Weights of a small transformer language model.
Architecture: normalized queries and keys, capped logits.
Each number is 500 + 25 x the weight over its row's rms, rounded and kept within 0 to 999. Layers, rows and columns count from 0. Numbers have three digits each. The size before them is the row's rms in percent of the matrix's.

# layer 5 attention key, 64x64, rms 0.244, rows 42-63, columns 0-63
074:478494457497524508537480491491485487505493542530449564512518504509480529497543507473536478533533475492522498501498498482473528453482502520479506495492501556468475481536492475525532523489526493
076:515478509509506474525551493508466552517530487494482476492522506534480480457520486523494473513466508529526491533524531440562447507485488512476507511508497515481496465481511487491508506535499538
074:570459496506475548463557504485550496515552497463490520488479491563520481492502503517484509506515452482500507478516476485515516522473507519466495534510496483498523506484509539496491507506488516
082:532513477534490533499479468503476484457491480534488494495467530468496498496503525509430523493475517482473510524468510484466493444531498466492529521518486480447519486504524457487485510503469528
093:464523510499491482502476499522501485488528487496467514483515460483492507502490515451568490493545466484488454527476489469464478463548486498524492470500500496493468486462513496507489542522528447
077:483503484500497486523444510501492464483476511484495518475524491494462529472483485526538513485527501468477571532519472450501489514447454512467545490500492482490506501500489499522493542528475485
083:480512477536513514466499494498493468471462501501519538497511517454546527507479464499502511493491504500498502467500496444464468464522518489499550461511492524496461557490503503540472466471481515
095:474504484544513530510514484510456467487501491515532550494523508490532502483504513520502504511483523501469528463534497489501524454464531470522501471500470514453461534503510457530452514474471513
125:499521488535464550500494468489473496493482455499509532496522514494519512493514481515520512485460460503487515458504472469481509456476524496490526458507470470455479521549520453513466495480466508
098:532527481504510551505493473520468503479498451509521508475534523467538525497506526502520499456476524487481535468522488455490519469492518493469515462496503498529505541518515493534457486519444503
085:493514461489532423506520510567495500491489481505507522495485471500490521520475518550470515475482463489484498485509541481491500545478518466486486492469506533489498509482490453484477456492525478
085:487490502524476511524456493528443493536496454523495534493502465495454500508518486539551489479446486503481521467526502517467509492503470460493524500464467479462493495524490488512512474523474488
103:519491514521468495474521541492508529529522510481503476501509519558503515482506485496459485516526513526494488535466509516534547517491477500489475520513520516502549494466530521472544523474499573
149:516475524475468485486521534467528508526505575499505489491447510521491483483496512468454486515549496501496503527491496533520497527482476516494459528496497500521541472489492523457525533469533505
080:478515501503486537511441533461500466485480506501458490473483498471512512518482533490519499472573500446511514497505506476473470512499494504493492528474544450481496534456487500503499460519488495
072:490541539485519472446518515536483498486498533481491519485485466526491494479523489532503499475519525450471525531508510489489495448447452488492471469496470487523525514478491494499541521539490487
090:497499529478431518515533501534507495513476524477482481503481494481549513495502457519479513535524465544514511493552491525520472509461498527479468514514482526500483507518473523442507498515506542
084:526506500491500515546513472524425472502489489516516538498524461489524488455450502505500508542528498488468551457512487486486489523504495463450535469478510476494508513489513469504484524503501492
087:488529511526487500495430496504537477529516490521515493467496487477501509525480528475534518485495478537495490545488485517452419510531510518520530516503516465479482530501460514512515469494485491
082:500519455469512525482514467519500492494481503481528539510525492479491523503517499446530515466487479440515532478472507436494477481484500528483507469494507455482477517486504538510507485552472475
080:501427517493502454519488505475486476500559500476516515521536468490501541541469508538485489527489497530507553539486503523484475512500487497515488528472529512530477466514486530537504511507513505
082:494527478470543508558507437498486491480478473453471505495513503511456433493534469487516491480492534475482504503486499504525473496521508529537546504466502459492480480520506497499504476509506482
# layer 5 attention query, 64x64, rms 0.256, rows 43-63, columns 0-63
136:447502496500520428510511492462539488487497544497468516515499480539474475527478549526488511518519485512502546522511498544496503517512503518503502518502514527474478544458505487508491470470545502
102:487521496494461519503539476502516494497474530477486470545520527501517477527466529502498490465448508473511511496506585460483486531506497442524490466492495520518491498508520479486539473499492508
117:524480522558500500506485514502475494504446441509529518501521495468443500476478467509497529476473493487461484491537497543467504525504532511504537496490498483530534483496497527518488497509450467
113:481456468464476500505488496506493527547527494502536467512494482509474506518510507487518536492524518521485467494508449504512463513472482528503490543500547534499511437544525525522500516511517453
099:499530509544487548508505518480528489492482462511459517480495485492552515465480516524539518495488504503508527479526521512495523517534504431506482491542492481487485471474479454447472482516504487
073:495513467491442504492521502469495490530475522511459478490448498507526475496492507464552520466516508481511499495489520524555574482499504466486518524477484520507537510502499519480510506488529454
065:541492528518451484498516502479481471499478494480475472442486498541542551500503528482523514489498477532518504470501480511527518444529518498486495530553532455524508492484493535508492508510482507
072:460512501519484507505474511502527493493535440518505517490502569477483528511510496495492486480513550516482501527528535484474483465490546536536511491498507532512488536500474503564521498528502528
083:478514521560475569509465510465514491466528518484480458514503525487536507516499479496531506501491545491497470510494479514491569467523531497536512488507480504499495542519536504506512507475519483
101:525501532518500439481522516503500490504511497492527515525482499536504500482483472519589520511535469490568504486525507496486475495472529507524485504486500506540501511503545523546484489519517476
057:469531525472560496510500468496504514509520462506553480514495474521468506516509467499484514516514504527498507510485486478494512517479494439479512461510493498432538481531532460483492510500546485
105:547519537514446523500491516501482501487495447514514503506473556486458530494532498494529484493463529486494474523498520528467500481471518547506496541490524516515490498518513485480495567499486531
147:476513494457505453494528543476545510492556545504492455481488500530492517504495520498476516505516480483503494521488507542529532536546504500484478538513482526508523476492500545465515534509521468
122:499468530517521521454532493455559514497450511486509483458502512483521562498520494530528480481470482496513439472510517500489476493510535504481479501486509496482483503514518537522506495549526498
092:493488524567535481432469536478491484467529492530486487475481511497482485491504517527503503474492489478475429491470535525479508523502528486498500535505517513501538488492516516480486489470470533
104:527488546516503472489512530538470499476516459521475489470488495529479508453506477534513446483475474485502456482534532504520477510508492469500489489501515506481445537457507474491485458507490470
112:525481517499532504533513507504464467493505495515494518499476535462528531487512504481525482493470514460528510495500481532494515481532523492486553527509485516493460512465478547502482563507459443
119:526523513532455553522534485516451478491475501522500458513502490466520534536497516486542494498490490502523554482464459464517484496494516496469505517534517469485496526518505525518488463494475531
128:520496512479458505500498454497490492477488516523489554499516508443525555490490462492488466484531533491521517499481454498526498463472509539522514494471523486496480528508532505497431519514497483
120:475510496475510498530512460460481503494507499467471488516516517519472469535508535518505539560472470497482506503495491521514501505524489535529561533497558478534493455472511505483516494530500526
119:497487522493507478511519464490525516494526528520450477478475529480509500453513530515528462468456498489530540537507480491486469523487494542495515473516508489554484501492485478507459535551512521